From a checkpoint of a small transformer trained on Wikipedia.
Architecture: no biases in attention or MLP, untied embeddings.
Each number is 500 + 25 x the weight over its row's rms, rounded and kept within 0 to 999. Layers, rows and columns count from 0. Numbers have three digits each. The size before them is the row's rms in percent of the matrix's.

# up: layer 6 MLP up, 320x128, rms 0.141, rows 248-282, columns 0-127
# down: layer 6 MLP down (transposed), 320x128, rms 0.128, rows 248-282, columns 0-127
# gate: layer 6 MLP gate, 320x128, rms 0.141, rows 249-283, columns 0-127
up248 097:505505476497460509521533484513524491494515502425562502515500504522496467484470481478517470470513511511494498505510451471501482466504542504524453508510509511464518501497481505513502445477468452557503519466509512515519505463508472534498495520467483489511479505486532536478493489477496514501452525531481498489562512455506523512531503490483519491503553487482484454542479484515514453510524
down248 092:529527491477505450555527483515532493497533508510516512455529509526484529507532481507517474490496528525495452434473519501494483496511476554465515494521473558508472508520522480491496480516493477509464521504501489496472515516422508485497516528499507509528504537535498523491491498503499536493477510491494484479498510472495505521465517456482524481522525521476459543480467484490570519469472
gate249 096:489524538533505535509533480511523484513482506478516482521496499484484532501515503493517448438520489523500500476498480505501541518458481491493518508473559505525496541509480494515493528488490454563526488553491483500453509472467547502527495469492526517505475475527512482479515501467481495506564524520491506426497520539527484500522507502490543518499458507472502508522491509518533513542484
up249 091:505510532478481430512499453486535508520497500514460507459492492490544443462509462495508491479498529472464475501512519529495512548470504520480536485528496513488509489502528529470508467545537526483456497496511518502540495495534461491474469485479452495518516528475505518538529479464524517507478440496479503533460491500490522511549494490497484477507503485521505495484547527510515500474463
down249 093:498461522525520512491512514507540524500492520498521496529449547526535455514497505503449507480500467459456536502470506506487529495475524511521515502494547511474532513491510506497519506534527478558512519543507503499503482498615505503548490515526499534499516501482469507470483517504523529455499500500479522495491486467486497483539512514524498550473483499499496509493540480525469509520494
gate250 091:506514504492496487550498516486536520497517452456493458529499521514489487500538483513494453469523528514493529502452511493489519470515515504515475490481482514486501470519498526544485497523467525471499515497486470537518520535546482537506554549513524495562487476536489507519516480531496493505548491462526531515465508490517508553506498517481466542465530501499509499479518553555522493509499
up250 105:472505529519507493517539488493526508522518541485504505526477476526510495527487516479475511478449514486511456508442473464471506515473552521452486485524470478499464504497522461479461567492534515502520521501501493544506487553518540485487511498496488504492491513503473520442508511544496534504486489493488502522525501468522477483483506534486536475482484457497517514467554522540463506486534
down250 102:534462451485498494505498474486463482499465474498469485468495510493523487489499496492500465488508482476502479481481486487522477487496509474451497543508526554475546474506542516474503502528506503529485450488537531500498527519421500533485516517531476503511515513521546546489478504506435452478461512451508512515549462521483464485483488488469511482516481487503477509491521537517501492505475
gate251 101:506510497470525527523527498503489512509548519546481465481530444508501466505515499482499526493518474464499498455463501508460501473474511501489499514453526479484492489517546475434505546479513516504496510444506497527478486513490505513499549503491507499471485474509500469551472461465520499468524492496459469526503503495493489501483500505480476458466582478490507526538524475508488473468491
up251 094:512523498468484521479530478524484502491495536554529497467471455520549416521509544472480485503525526522471511470487475536525490489493526496522479500527527487503470479501462493471514495492469473521530471475499470484513463486502477483475491532492517513505476536503497507531451496539515515450497544514427520495538522528518521502512490487497509508488485507510520465502535476483494505476532
down251 098:523497502509506504521520523499550474481496537519516495523513483469481509498472501509537474500488458479524483441478505512462507461511503502502465546451486517564494539495491514540520492479487484488500511496498478517488508459431524455503492535487487495488496468536501446478496486504502528566505492501512464516484507454478506508472473544513512510525502474518474545521549496473525469505511
gate252 113:517538479513546487542490480522500522480508513533445481541530463501502489509502521507517483515465487493484524502440514492541476514461491474497458462540473492524500459508501474526491496522556499500508492512513492521489502529507536471511499492490521507515499502532471496506534502522482481508469526503470478507509511552515513503465406489483490497522507513533470474505434484490457481489467
up252 099:516486472491503552517505515510454518491528454488517530464488522452514492506531486451489523518507492533484501512451474493492483496559531519488525487500481510516531470542522491528534500524497485492467504497498481502495491507501497452500478500501492515458511489475557499478483465535515516470482508466493497460490532510459484505507559512492510513491454454566520503473457505457519516525523
down252 103:517478502498465474525522494528549540464477489505512485504461542519514504528460495507480496467484478522505536488481478504498493463512472480468461514502492508486495495504479479445534525527515524493493465522462479508559505475569527446479521485566459549522494476500512507452504485509502506492524481507469507515482515507459462474498505501549557484526506507502472490492503502509518494500507
gate253 096:450477484475502492553513525498546537493475508483482541485526489474531471495474486507499505483439493470515547510504476484557475497471533537479536478500488530486515516474487485510528538512531511513499487516473512506484512506512518501496506467481489510506505502530445497541498570496460487495514529541513491554482462488512457496505520549464524491518496518535503520455482519480508499532506
up253 091:500503566480487479467481512478439479465505487489534493445492454475491472538524527519474485476496484480506472496496491483494474450511495510508507485522496503511495468494521534482481480493484490510503508520496526470466471474463551504493472467482491477551499501496496484508464527502465523427504491527524489458468439526490531525497515483520511484529493502500482481504432500527519480522509
down253 096:493493536515527479478478482514471477504486542506484490545462489532548465511483520469523495541479511523511511516483510455456531497488521503534474468537508480514507475480496540450511521528517498535522497462510499486526513485462485527473477466469494495519547519482522555502537495516493523500465478522537492500484538502488521490535473489531512503489532469517542484509465441521465504515534
gate254 094:478529506490497508519496494475482448441511501485492485521542523534460482476540462556514538499503512474558514491494484518562492463503506470471480510511519491477496488533501446520526503458458503499500488507503493511499459492511483498506519482489538473540510491506477502488505548525459528488503498510505522479512552491488495464494476427518490521540508507518522476489533505472534536501513
up254 102:491474494501500564512511443515511498527439519541467505515522504487546495465520510512459477472521508507471521497522532560476495492496506514500522519502474514452472496494470520483517525491504466476507509468518527538465497479505484519479472527530528480529491515460471511499421488483489522490490520526491532494487508460484469486540497485496497505498480532485498504552516529444524499494472
down254 095:522532470503482495509491510516500535542530493520493500516472508496514466511544468495555550490471492491489492463478483489475503465467507518490471492468526506476497524528500519492478538484534502465519474515513563460502505511493495554493460491470483492536457538521493485517503477480513471501493541530517522504473522535492488441551513498476485468494549497516522510472432478498496519515495
gate255 101:486482467500511499467543511477474488475475510488493500510495541463494501482480488508534480508492529502540505455504525487480498476459496535471500508504526496520506489496511543501456497557488496491512479497464511509494523559489471482503512471471468512499474501546529537493482508512538460503565489498493488472462514504439556451466468501507506488482511492459549533486525513515521496492546
up255 095:505481495461459480451503518521565499486503462495519505480500490506490516497503475492486459507505526487440494511478516524506462471482528510484492496508469516500510508506491497546490536492496555486534510503523547522510505519474543472510494481485544499486495458527527472497465524499470534446485518460527451498510526535478537484467509516484478463518505501524567479472488500460472467494497
down255 101:504512482506482486481496458499516507486497467523519457530534535473486458470512441504490501527512498539512478512494495542456482521498530485494517508516499431487522509518474489480482539495504502486468497494529456490496541487525509501492502494470502544458518519531514448524474522473476519546467525515488458518499510494524481549486527478542468488499551470445482493473514524512515465496490
gate256 106:476481500479513510486533473482470506530505490520514518528472478478516482541512459522556522496522512486533498494531521469492534504506499484510469484523481538526486540496516481517474491493543506486536544497458519543446496497488513517513498462479457458526486531528533493493477511513459478534484494493476488459505531488481510488504500481499535469452493575442536480512504477511518502518525
up256 100:551518505494539536515516519458470506510541472479509500495484541499527510509511523462518479505453521490500542509483505549573527493508508456527550488489484501530523537518475519500484492533495504476515524535535485507487534530516503494476481501531476475517530509536480530506482429483498481482479461477486514530485472498483534527526489447530526529508502517495524497507500478470489481522523
down256 102:483504531516506482494511502522491457463493493511518509496486519451496507465534520562541525529469525505527552526518515500492510533475511550460510497483470486510494490475489517566503508542476476489515505485471526469470451501516547462472491490495494450478517470540501502507468519513534511521487535512465473476482489501490534531484478457515490480506538500487513527515494487469529537502459
gate257 089:505537521532511473496540459483531514497502473505469487471501554418524494505503444509481519463487491491499497477479484516511528488472484526487482437530497537509461466505509537495515526506485464497505497483462492493502506497514506503494439487528509500521521448463448509507512454502517493499491500513551491506490533533493517481503497492466491488517485484521519531513481484509440443520491
up257 104:504475490516487472516523492476508508523486510466510508527504500489507508474471539438528512499458543489492512525491504521453519506497494511521461502521551529523480508480503495503515469521503477502495462519518505468515485470514494528498545524474494477511444517484500473515483491517505464494511520450487486495497534446565454457535514492510476523454464482502533461479514466523502439535484
down257 106:477547489522467525441514481463518517459518510452509496500528474488451513502515459514483503493510457539506471467478535485533491510519468527497479519517483449517521509502505496499490514475458567497516483498493512471549513540475532545490480504531515510490501532489525491511465491465510517499546517485489519506482474471496470495481499511517554495456491515481514520515471503477465469530468
gate258 097:463512480449474500512486499499488474518527497509496526498499528478474499499460513506467441498476462456516460472494511430511452490479516510504478500473518484500495532491512503493456525505476499520478488431525508531447455541512522472536526496504501478499477497499490515512500455488503486479515507514470492548495483438497490509530473547480491493505489532490537457499528495499538533495516
up258 096:468511503495486502541479531544525452501545490527467514501462523511458523512485476520577484465485483475477489519530478481510548479484494494499466492521532493494468468494504490467495541530490471522503526480489545483519535506513563484485491520512474507563510532483529521502489506490495498462541493483475506514453464521530463494508512476490493453495531488502523478510472505529503484501510
down258 096:542474475498502549510499483495484477515510496507468477468503491514525496437489473477516479484470507460507521501508472545499478461458510554501454463510517494518476493509464485476475533495467482475487487486512449532497498481421533482538473472488509514534490446469508498488489503520473493505487454502493498480520508473489453492485487488470469552480519518478516512510490512537492467470486
gate259 092:476498491531504477500542532517475505510493526498540520541470518463505492484546495522478510477482519447499487473517486503492503477505574507498513442513521520525515497480475509501530538523489518475482512526483542532466498526481487462503492499479576464506516465559524514562479514472514519531498530498478484505487522519480533477483453507513513495476508471487521492521512517496522543482489
up259 096:527498487501509476471492509496508504519463486484525493525474513481517489523472484474498483500511521516489517510511549535466500514498519464504520498510520486515507529484511551491517495466518514491502521564506520456507458535520499479483511421469491484493468448505519535466500556476470460524505463483462487503483479498563488503506500516483492515465563516528465503498486488515570495490503
down259 100:528509544521482485528543479534488484483500501515529504511444491507424462525444514457519506508486476451525531479499517487538525500489540502486494533533511478512492451490520491539500491474534488493493517473459531467506511486517497495505496449546500491480533518514462512505498513512474523503507486481498501505470487479535520496446509502499510565467554476475521478480486504502517506511483
gate260 096:457484527486515494462468459522487504525492523488518510542556488503486472498514473529476507515555481532509505469482482485551535497501517490508511502472510528474568478454497505514504510487501504491510522500468532482502503535532507493527479508513506551531480497473548474492450501451557514459516481508515513521467506460486483487502498496517502496450473500501512506524568497516507480525474
up260 100:503530459504487501533512526523529526516461503529542501532493537514538490521455431467511539519480473484518497468512519486515440522515513490540461447475515526485474487504476525485503486475495466471487521487517532455493500478505544481465496508475465459520518472470506496526544509522480553530528484501509495524493500502508493500489516488538506495482496484502518517497497542481438518505514
down260 101:442499495469463543471472497514471535490495483455525527510472524493504496488528486516496553523515486498519498509493523507497552512518518511494472490551546471497486522462473524488483497498494541467461518507521519499503494550501502532524537571517460543514509467500521482478547488516534511487454500513502521511474504541531458497490498488529510521450494494540526494491494491502506508466526
gate261 101:486511516516513526459490488502513531492525472494498507503497493491549514518450473476504496484460458504480487477462481490529481505476542504476514519509547524486450526454513504514539530520463480521539482515515479443490491444536486535469490478528500493475517531515464545514468496544515534485489545516504524507500506490486476478517499510448517489521449534499492483481500452475465496496499
up261 100:470492492485489503525524539466498530468512493495535503538530531514521480494520487504535516479540502524504481508559547532505496491542495506491483546522498461519507487518480508461465509489492494522474514500528499508570484484502466489522484505506505554496513476495479439502468510471540459482473527523510518537493506525479461500474509470510470552472510466497487547474448493526494479494518
down261 100:530517476474463466535465461529501496459481501488512496539508484513498525475507518505506483491468505539502545513464523518535561480516500506516470507483508518513483469535463509533543488455475513538469479537500483509508509489496468473508492550533524476504501476500493500528505482483510490507503540479489492457501516476458457474562472499536464461505519498495498458525470491492463485525535
gate262 092:527473504492470536487483494474511491549490439497499505515498537494479492498478505501560520502537526517499479468478511482532493516437474479506482520504520466527531524467510494489530496517512530514476518517517490501497480488461495482519504492477494527527557524519519553521513495544468469500527512541515523522436475525531481529499506499494464528497457487490497530540458506517512547468508
up262 097:486460547522485489457471556494519531478505506488488462521502488501527514499515534481513491522514484551515492473496562487527515530498545537540497523518460505480477502488487495502491538498506478525507498529500476501519486508486460548504491544506541468509555493527476503522430474468506505510478475514489476480492499462472501482540508475494486512492449510462479507522548506525485483468517
down262 103:491510472485497500518501465513506455514508522496496534492543502476530426524474513476536510464484544505503507492510467525501496520455502520511503494501511508489484438545501500491518487529482517493531554457513525485519511504589484476497557493500565464477500500484523529519487518514525474497514498485518507473497491535505494525514481538469535494506492488493469481509458511495546470507490
gate263 104:535476485516525506505498488501489491475476511448488494465516473530481506497511448494529493531487537470483515476549487503488482528487492462497488452498499536490520521550526475512472473503513498465510484515534522464461473521492540506539527553480508496495565510478517493516495486545488516470476506523525508528535519479501535494536462470488501521545517486496516517551458515486481468479462
up263 091:564449437512492486463538483516502536500494523477508493504499466499447507480478507473495471535536504499533464508511471484491477504481511475518504547512467482529490508476480505514511513500504492517485548530529525445503506523479512494515490559512509524503542519478506459517478526477486494508509480548482511495512470478477521563510497493488478481500487531515507583522495499527486492521501
down263 095:546535479544479523525502531489544522497508454504524492526512513530502511437526476521537487494484497485502505490422487473481482494537501510496459491461521492488490531514502504468502504509515493516543495501487530483527514523415505531494478531472518459494526509534519538510508477505491487495486540515503521474507478474506507472485474472490482462501494547503492449470496522508512448524492
gate264 106:520498496532528441526502513486469459489490513434472516497512495530484506553510525470519508465503478502483488463516514442463490505501485476484496489517493514498507545528506452487486503496503504514534476488446474476476470466476512485514458510555517504551509497472451520472509528512489495501536489467480468515525494509491472515493492492508482542528555496465519532526456467492494516508493
up264 106:482528485464524512532502479528480516519498517473479461528509496498528523483505546505510505495545485537509545515517488428515451532502467504469532501481503507503507508515520491504502490486471467491508534509527505513469480572492497535520519511500528507504524523512517547505493495518499530521519500520542470499569501552480526508457471440496476487538493508509541482479490485490505456478480
down264 108:519511528514474544470485500505539470499479503510470543493524496464513440500563503493514459442466499526480515463494511481452500478528509507532528496497521491520458469480481515512476491488474492508507536519467534487476520476525485493443503495537489479510491520519508497516502505508505520525557517511517528486489442429510505512495499530549489493480511499515474518504516445498520522484483
gate265 091:442537471486513511493522503534515509502540463462470466464510509496512505519504448444509479523493484500549465502529490540531443527513502506487483568551529517492504512503540492517506514503498513512542521473507522519519507484498455502499498495525490497488514480504500506460509482485552488508480455521509483488506528499487464455506481544516459525482500489511501497482446465490475518462507
up265 093:433535501513489494506521481549503521500499539452492514485509510480485527507564477498501500512461461500496482501530538462479505537493478526506499501514526538506512518551514525489503482485559508519537524563479505493493483521509503545507491515491500509469508496491513505466521526511524463479451445476504501477506530517514501474471478502520518523451470493502504507450521519485539533493457
down265 100:467478502502511504482523522517510492507537449480496452531520509474502508526484490513523486477521523488533484513546486445492533530487492476516525485508478482525507540504510537518511520485533545508521496534512486546500490512469471494467482497487473530484455513508501489525453504522511528510505426534485517536473496563500500501488535526469507557506470458518492500507465456510523485469514
gate266 106:473497503478484499492483520481462497498447513506490513458531478528565521515480482489498435512488472513507502485483487524505465478519521548479556488476522512501528528531453504531490453524557507494497487504526514504513523496504516479505521569471490524508499512558492524487519532533483452500546533491490497536466513452500479520522478464508512503510502520486493502500465506545498514490502
up266 110:484475505529515461491522533527515489489485533491519503500535539481488494491509490528528502511511474504496471509471514503438504505508506473494498501495512423478482519488501510528521588466521496525532515492492511464523475488481462544512489504504515520487511489496459462496451466502494504574504461514506495530538529478464520502500544528526453490503485480455484475497508511537480492495527
down266 110:515507511484502542480471481465477495513502493474519499513493497510447506491508527501509460523515507509492531519537491512544506446494533492531487494514507494430507478478548520511498476483475481502518515554490507544503495490535516475519472462530453493483499542539474498460526492555533495468458523518497509506493469531493528449493482461489499473516523506519545526506509466477538532518469
gate267 098:506525472526511483491504490477516489538532476546512553477493491491485503466544504503520536513517487484506475507513509506474479479509472538499512500467485505534505493505494537491514472507480496521503493503483471513502479473545518494554568495516522458464466472510533472526482554541473525508553495470492481479505507465516503474566502509505486450489462468506498522556518509486547504488493
up267 102:493498520481479515483488487529518503510478509499509473506499475503526500495518489492486484521497474502539523495499450502466481529482473499491530522526518505517542477479536514553438518517476495491479472486519538518505459527532490526495528511533549548454492487472527499469532493468467527485459507519502497541536514488536506482471457473490483529484506536542509497511532520507495503458418
down267 109:487501563440527468505508476479537482495507508504510501524492529494533491522473488529531466504500512480481520525508471473501474491517476488487491476471542517452472518525506470502476492531529519522509522490508535473493484507489500464511504488465506536503513457496502457477482508445520568500488506519528520484469466525481461468560486485503470474514511488531537538525540507500464495475464
gate268 098:502459509474537503483487472556452501496493510496516480492514504476504493478510476499449455482519503455509487493525519471515455506484508504488527502449461514518517469509516513512472511520519523483502501507477477451495514495510475503557480539448501494559467488511540516508503490471500498510464525530525533500477522440538501507515551503491447494506467524486508497484498522545510470510454
up268 104:534522503544461489473524527466508489494510480502496492522492483455480485479484479518489497509520495504514512526458503518512546527494482502521463515502510508522496514437460485481526507471508522493489511506534480542547467529469544533482547485497457522450488510490492542504480523512541486465515489492472508479542472473493509486516465472555476473501530504477524500514448487567495507481498
down268 100:519501491529539511550556499485544533492490505459493508535494483523477482512477485492512494504504462537543525466501503477528546484494450512482500491490491512546504543515487478514524495487492497485489529482519486477500457557548468492460558491564493485509514519516492514533541506538532525526532531504453496485499489464519510499495490501503499526479508506527451507494499503538519511517537
gate269 094:507454532479488466492553508490511552512559541496526508506526495496516513524506461484478503492480497463555518491512503503506494476528527514520513461497524505477524511502479500498469489485510507489525543515491475581511499476508505502520514515483520546483503517482512497530511490472498490511450478533459500480473490524506589459470531498490523531520496522494473497506477503515526559500520
up269 090:478482472531547454458560500488504519494486510490523516546489487522504495469500487505510502519532474500552487503507474522489539505515506495489548493487480500498479554506523478521489517505538557536492563477511484485513538520512490476505417495462496513464537489486506514532463473489473503460527501516459497511507500504486447520488471486496479507516542503491539490519510518516523494528505
down269 098:532469499452540462467470444514497512527515500495518567495495499511507488498467471529503515521487469474496472478513544462503450481487507544498511501487488503512502525466504452560461508487463503497495509485494505544454510483517495459512514515451483502523484475469523499516509492540480495510522497515444458532509516497486513514501518439517495471504501517517510486462490475466538519516496
gate270 114:509443487522496500517545476456446455569508509498504437517498476503482504527527530482505465491482442543453508500512494513488481480443494499462517500485530519494489450490507505526551489531489458496509493468535485480491517493511487489510506498483534500490539515510491497510474508491477511498486496449476480514504456488495486514486505542509527521536523527451498497552516500489487496507515
up270 113:448498496465520473492522473541503468539492533522510512486465470503542524540501543519476465471504488470566493525484479493449519470480532510504505506485542514501483535507488516491487465510527537458514462492567489524491500457508515516531453516511513507479490504473495489507495488509461532481528515501483529482537478536484517477485502535492504448511479549504516532487474496487503503483489
down270 112:513441471504481533448508519496488501519529548456526476536499479481470544484549456483510537525531467494487473499491525513456507520504486495468524483481451503510518472501515495477556517497480500500518477506503495537540491521494458518495507512453551489483489520467459479530518514474527487471483496479543547504520501512472507530468473497491498471517523491482468546521493478484492494506519
gate271 095:524508532481521472478475531479443527517515493477468503477500454538528492505500483499483485515505480505442457473578515490524499463526491512484488497545486437514515475542555472486467479497500507524494531501499507485468495519464479493497515517539506539515500488531499477488510529521469498558509491469512497500477471504511498489509501528442490475525494504551531513497527504499506527536497
up271 095:529458516482512486481473528518516467523534537493490490461492508515498492569480467465505510520505486516503506531569546459477512454493517469492525514529519504569499438530491500492508443494500548538524521510505540538487511500464516501493528494552515475493498509511491457469488528520477514512527492505508549511502476516461501500520484517479526524524491488487494509492507524495490484507498
down271 096:496509463497551536482481524517534514447510523488501494482523527533492501473499527507472502464496515490519486530474475521513532460488481502501515475485528510547493540513498509520463505529507512467482469523495475493525498458401493511515505472491546473489474508500503517521504479476517506486472471538481508465531511514497490487464535479531500516471547504454496482517480474499459549488537
gate272 093:492515505497452501491547483506553525505514507498475479438492489546522474545463469529544508491532498519499500475513504478473508454523513503481489524550504486530483508529487467518513481480501468509484529492454504509547491508530469473544453502501510476516493464510489505508505504470473509479521529496497483469502480510533531510542493548515524498456475485514488491524495477500438488446469
up272 101:466526495506502486520507502523509516454494508491478514506499505502514471564508500521502490523551459535498551487506501485550508505536532507474522530494474436467511502482509487494531530472508518466502490544424518472444471482528521482502487500487509480457482495530510513494511478492536500489492554493486470513492484482531448461513507469534454521499477496521499484489521470544495495490504
down272 097:507546522509520460471490492555509482459493497515524476492484544491501509506513508472524544493491495452513512506426522477508506555479478548536479517493487444475532478506539504491474504504483511524507473496465523509496509504460534492528519532464511486492506516491529469468553524509522495457440480494482472479496468510523495509495548494493489509474477514502499506517494490473539507533539
gate273 102:463512497503487494457487466509551488443500522488496513496489495476529533488488464575519483506508479484547487485467474563521472481485470535462503483495486509516462503517502478495492474546483510537505504504492514502498500508499471501517529507480526469483486522485530521497495513505530502531525481458484521488471483476482527503479498436487548524513522485498497540502553445453471483475515
up273 101:523491467502514510509479552499472503499490516523505499475497543486549478472486527533503477516517499519506519499482499514509523489499530475488466491508490492459478488478485533531476447519461500556524490508465464496491519480515505526545491479484500529525521500470508521480454500544485495549495545496470487512463533493499529466476474491514532436503467494496535510511551484531565488516466
down273 098:488499504485508522512474516474540521513488514493467503517485519481475485470514538546479513446460496550499521488508478429475498471534524531507510471492513493527479500498476500517522504524525519454517489493505554527504534482474497569469507490505496480505520472475470448492508525525524517536526500512484505446525504475520506472528491503476504518492499483519556471461514545456511491482474
gate274 096:499508488451471465457500487477475503510510482468523513539542501495522485470522479480500523436486482481529522471504543496447503473487512465507555497488485497526527496484482520504494483478486547474473497513466488452481506503534452507526479472528480483516501482506498478483533544517478523456529479515499472539475498457473464517488519490481560512515485488468496507491480460463517473488506
up274 104:542487513536518529510508501495487467505473500495501510455492533484523519519518481517466452486489499471513486541515519499502537512458466492497477489492508506496472481539489534483507516539502467533532492541517529531522503484508533493457470525510494500431489530535513500476541505432491508523526523542519475530517524476526485480489505507531467492522507468492484499517473445517540439491515
down274 100:494520517525518509533513469528517516476492490524436490481478493547478475501522511508504523518473465538529519476545444532507521535469493503457483489494508451488504509515494527501463562522494498485492475512472473566529464511495474543482487474511531476492498523491499532552488514512512489524483507499530521487457502467528481475507474497492527504523497482475512541500512532560479512503484
gate275 107:495468499481505492505530521487467465498499493475491541505473532490482515498503540513501473499450488480515439491486534495527492524525497520470495512502501478492498490520511523494505473504476542527507524537513470478518494431546472479486516466535576485486493481498532510536442499538493440494516536520498520481536469525486527492525510485512536508427508535501502494512483496497507490499532
up275 114:558495515517516502485530482498495526505446502504473491500524525471512501491505475442505462516495496508525489501497486501522465500504478514479541538540541475513476484552475480487534507511497463488536500543495521476507528475508479477495499549502511469470471486503500521479481494483533527555479452480499507520488462583506479506515506481502520519533523463478474450521497493505469474544512
down275 108:469451558530471501479489469515499498495510487509451508496556494464473505513512491517484488499493501477495511427476509483486548508529495518544494452501546522505487477478507528526504503513499522516468547487470496488512496489448507464492496475468465524566473533478509494471522507518478535472453538527475499488500482511501531512494497495495480472481507455478478509504503492491508489437491
gate276 097:511489516504512498503477473517522530535508543526538484502513493499475463505489438509493499484516453522484481495539526470483530530513505468469513528458540492527520468469492445496470474503475479502532497489513456503518565531487523475527529525531531523529539494544521488510543525510491514491485499493502492497474506490514498537502478538511475466478478472475534524512548501524539538521528
up276 101:519510460488487490515498496503483470529486486511475507536464459491512516512511529518508483480503537493498460481515481478533476496470527483535520485536514513535462508537524503526478517521474507480499496455517538506497462455493517517518468497481481493484475511471516523454526536509519402519460482491517526522517509486507494509459489493518507521490497540490432443507514461515457499504485
down276 097:512467498487497474557530448447452491492510487482506530522487501505510466492513505476488517550505506496469493535466538490509454497498511466490492476491499475525485512519517503491551491524511510498539522538482510478512506496582502447509503512482495487489463508490473493531501487490536424485511481520534451501507490495504512468483537521523497459457500542483475480482518502516477468490505
gate277 095:522491516494504506493486515485492494496503505487500486473514490503473493483521485485484475516519547497509514500534498513522513493507517453476540513478484455506514507503526493486484453472478525465481510528470525499494493518500461461471511468545574533474498485485507467520498494516448439551505460500459531489472502479501524494482526566482500453473518491493473528515458531539494451469524
up277 100:499499491499455487513504511465493488533503551510473483455524478460528539472520501464520479484464462493497520489485509547511498496484534517484508500533528458469485523504477505503499511470516484485463448516529497534485528452480538504494498479503455498553487467481466495462498472518569524471483514498534456512505504486491514504528480465489506520519537499448518524525501462526504475512524
down277 097:496526505507497512536494494480532511494474468488495532499491544477482484529492486523485508490565521498526466519519508446466508531528503484507451487505481509488489518471460481522472532511469506498503507486526497475509509511587519517499517536489509522466435535478475500493526528503476496544500505461539545497530523516479507483510469487528488548511512524548499524461502522472491501501546
gate278 106:509512492501514496514497437501519523522491500484510492507503466474505510517481472492534521496452526456479489509476544476580491477493493498541492522511484529457501466484524495487495456512490488499525494487469484519465530432461514526519473500510528449500497566507535494552481517490471489487552520519466505480528486487512488476483504510502499467494513508532463472523467468510517468475504
up278 088:510505485474492496497530509473458499532483473515494496472527487497511501470480509500534472510516532543494530446444498464520504481519528487488483515500471462488503502530514587530505480487461516451504488536510492483495486498482540499528490485486524486497527517518477519539491514487457537540515462467450497475511510522518526503493486570526544508459490512513503508484501475506550477489508
down278 104:471530538501523553513507503520510480517493509502506514438494487492496452473505489522462510500481449509504517473481476508486491500483519536483525500485433524513537452478489504481552465520511501490555498546461527497512514451455533523501487493506467518497530518503528524519508453502465477498470501513462491521524477508494498494494574526497528541483506467488497484516524520483486498504523
gate279 108:486485524460486554492500475478511508458515483494506513544483497489487500513490469507491545493521492495473482438498517486478490506514515499488481480512520473495467476519475506535460513477520528526486484537493468495480531531501539543479507476492431451501520489524532505489506551486478505513528480462459520503500480455495540559526477485513503492472511509445513496482550527516465520517475
up279 097:504512520527501533492491500461496507495505480525484497483477476519486445476486524477523512542477498512512537493521472484541495532523531459508458534499490524484537454445480464496483501515498482434525472507508480488521530522491513501470529487469525477549499516462522499478505505471487522521477502499472482554483532499483505478496463543525551517490540518518490470499492480454482526554515
down279 100:511490483514493514520510494487535498462491492479492508555488519537480436498493510482497530510532490522477530472465487473540504506507482528469518506493522481486512488463543514531498497482500475496496482558528484515486528494482513479508549529520504464444592471474510510535494488503456516506481511498542488548517505484434525530482541485466500533503494511476502510498486512516483477517486
gate280 091:531514499516473491513467457468432523485473472490491515477533521471514488493448460488495479469521478485538497467495447481523527489514436470454496496490501456497503512517520529519476502508473520484546531567480513503458464472511515519473527474513517534490477514507505503484524522491486477504483472471478515512480501505517457518498501450512471497528526528515469482478475462507504515489502
up280 098:490492492471466524528480473524496560542498477471469475467446485539526558490503485540490520469529500506504466488518481507492496444504485492515507507475509492492487477511490456478544503493494536511521518535501497479512544467524555460493552513500480531491524474497528446518502536472524498479503490513476528519490520528497528535520487519513479485507511499479481496518485566529509483483480
down280 101:511534482479502479494478546483506477483541493527528538479527487494494575505466488495489511502516501522458521550470490520548457529519439497473543483514518457514520512509478515500532504494484487531531505505487529518536470491428487510530472536516526538477495497521487518464522468471479522502492479519510505492489486521497508460480464487515509486485551505512511493519487483512482441515501
gate281 104:499501495505536551512519481489526523503479541525513465514496444482521479419483500500532473516471481481482557501459484490504508486475508474497480458484493477496502488474510525510506495559526479506465488459546491513468523502502535501469497484479487485539506474533486485516511518478512467495530518520477536476538479540513482506552481494490501523519497497471518551535498470501522542525477
up281 106:485501536484528486487494480532516498503532503486491488504486498533526463499472495488463510464469468511506534493486502493500500512515529517497507479555527481492544491499522482519513522547492563471480452480483573513525465485539498498510472554479523519470497527503450471478526522497522516450504511493475518490446485534530530481493514522535530460452516497518534514487477472509483510510515
down281 105:535476516474546553503476516519505497517499502511496507463511515459509547565486525480483521498508467476514524520497507529521481523495522534506467490500497552497501490499487472507494544474515522494481516495530520506480475490469473522510490534476516497478482537487487520462510550521468545491520482498496505504481513493516496539458412493470560461472514503557485504489523495510495494462514
gate282 096:488531502554506511505448505478517540530454453482537494490501490490492516478485486516521503510477483474532505491526495496474493520545525510509531498525488525518526475537519495522507491500515515499509518510490516500458500522514519467472505464472500493559474472486479559514524509539523476548508524510508540550506452488552512549488516559523470509504433509502492471484493487520485501492492
up282 095:521449445514509469483514493488472495528491531484475464479506471532500503498523521521479464520541495492495480514450523465523539488495518502525468509461501491494531461540509481444473499502490493490508465506525502554536507550478487554511500518462509526459510526505509453509521495482532524463509501524526478453442500505483474533514508513498497501473504521523521494498479544484507528494471
down282 097:476512526509509506508539488496510508528489468523537472476496498494484560508537464547490531453500509463516519504526491521516516514511476514506486470446513544543460524517530508531490504440462487557494502493491495517436484490563478524499518505526489529521487510535505494492474502510496497502463481520504524504545532536533500523562510492504488505511504471472523519519498498498550493503495
gate283 089:483513550552489487507502501482487486504531539497495487485541501479542487470513475456516497521527468488532462477502452502477497519488552515466510469467471489491517470462506527479518541532480460501471509482495528492447510495474496493481506549547515508513541503500498478505446525492506485492498548491451464472501494484488479495519493477472469487458499487494533480520475541454513520523511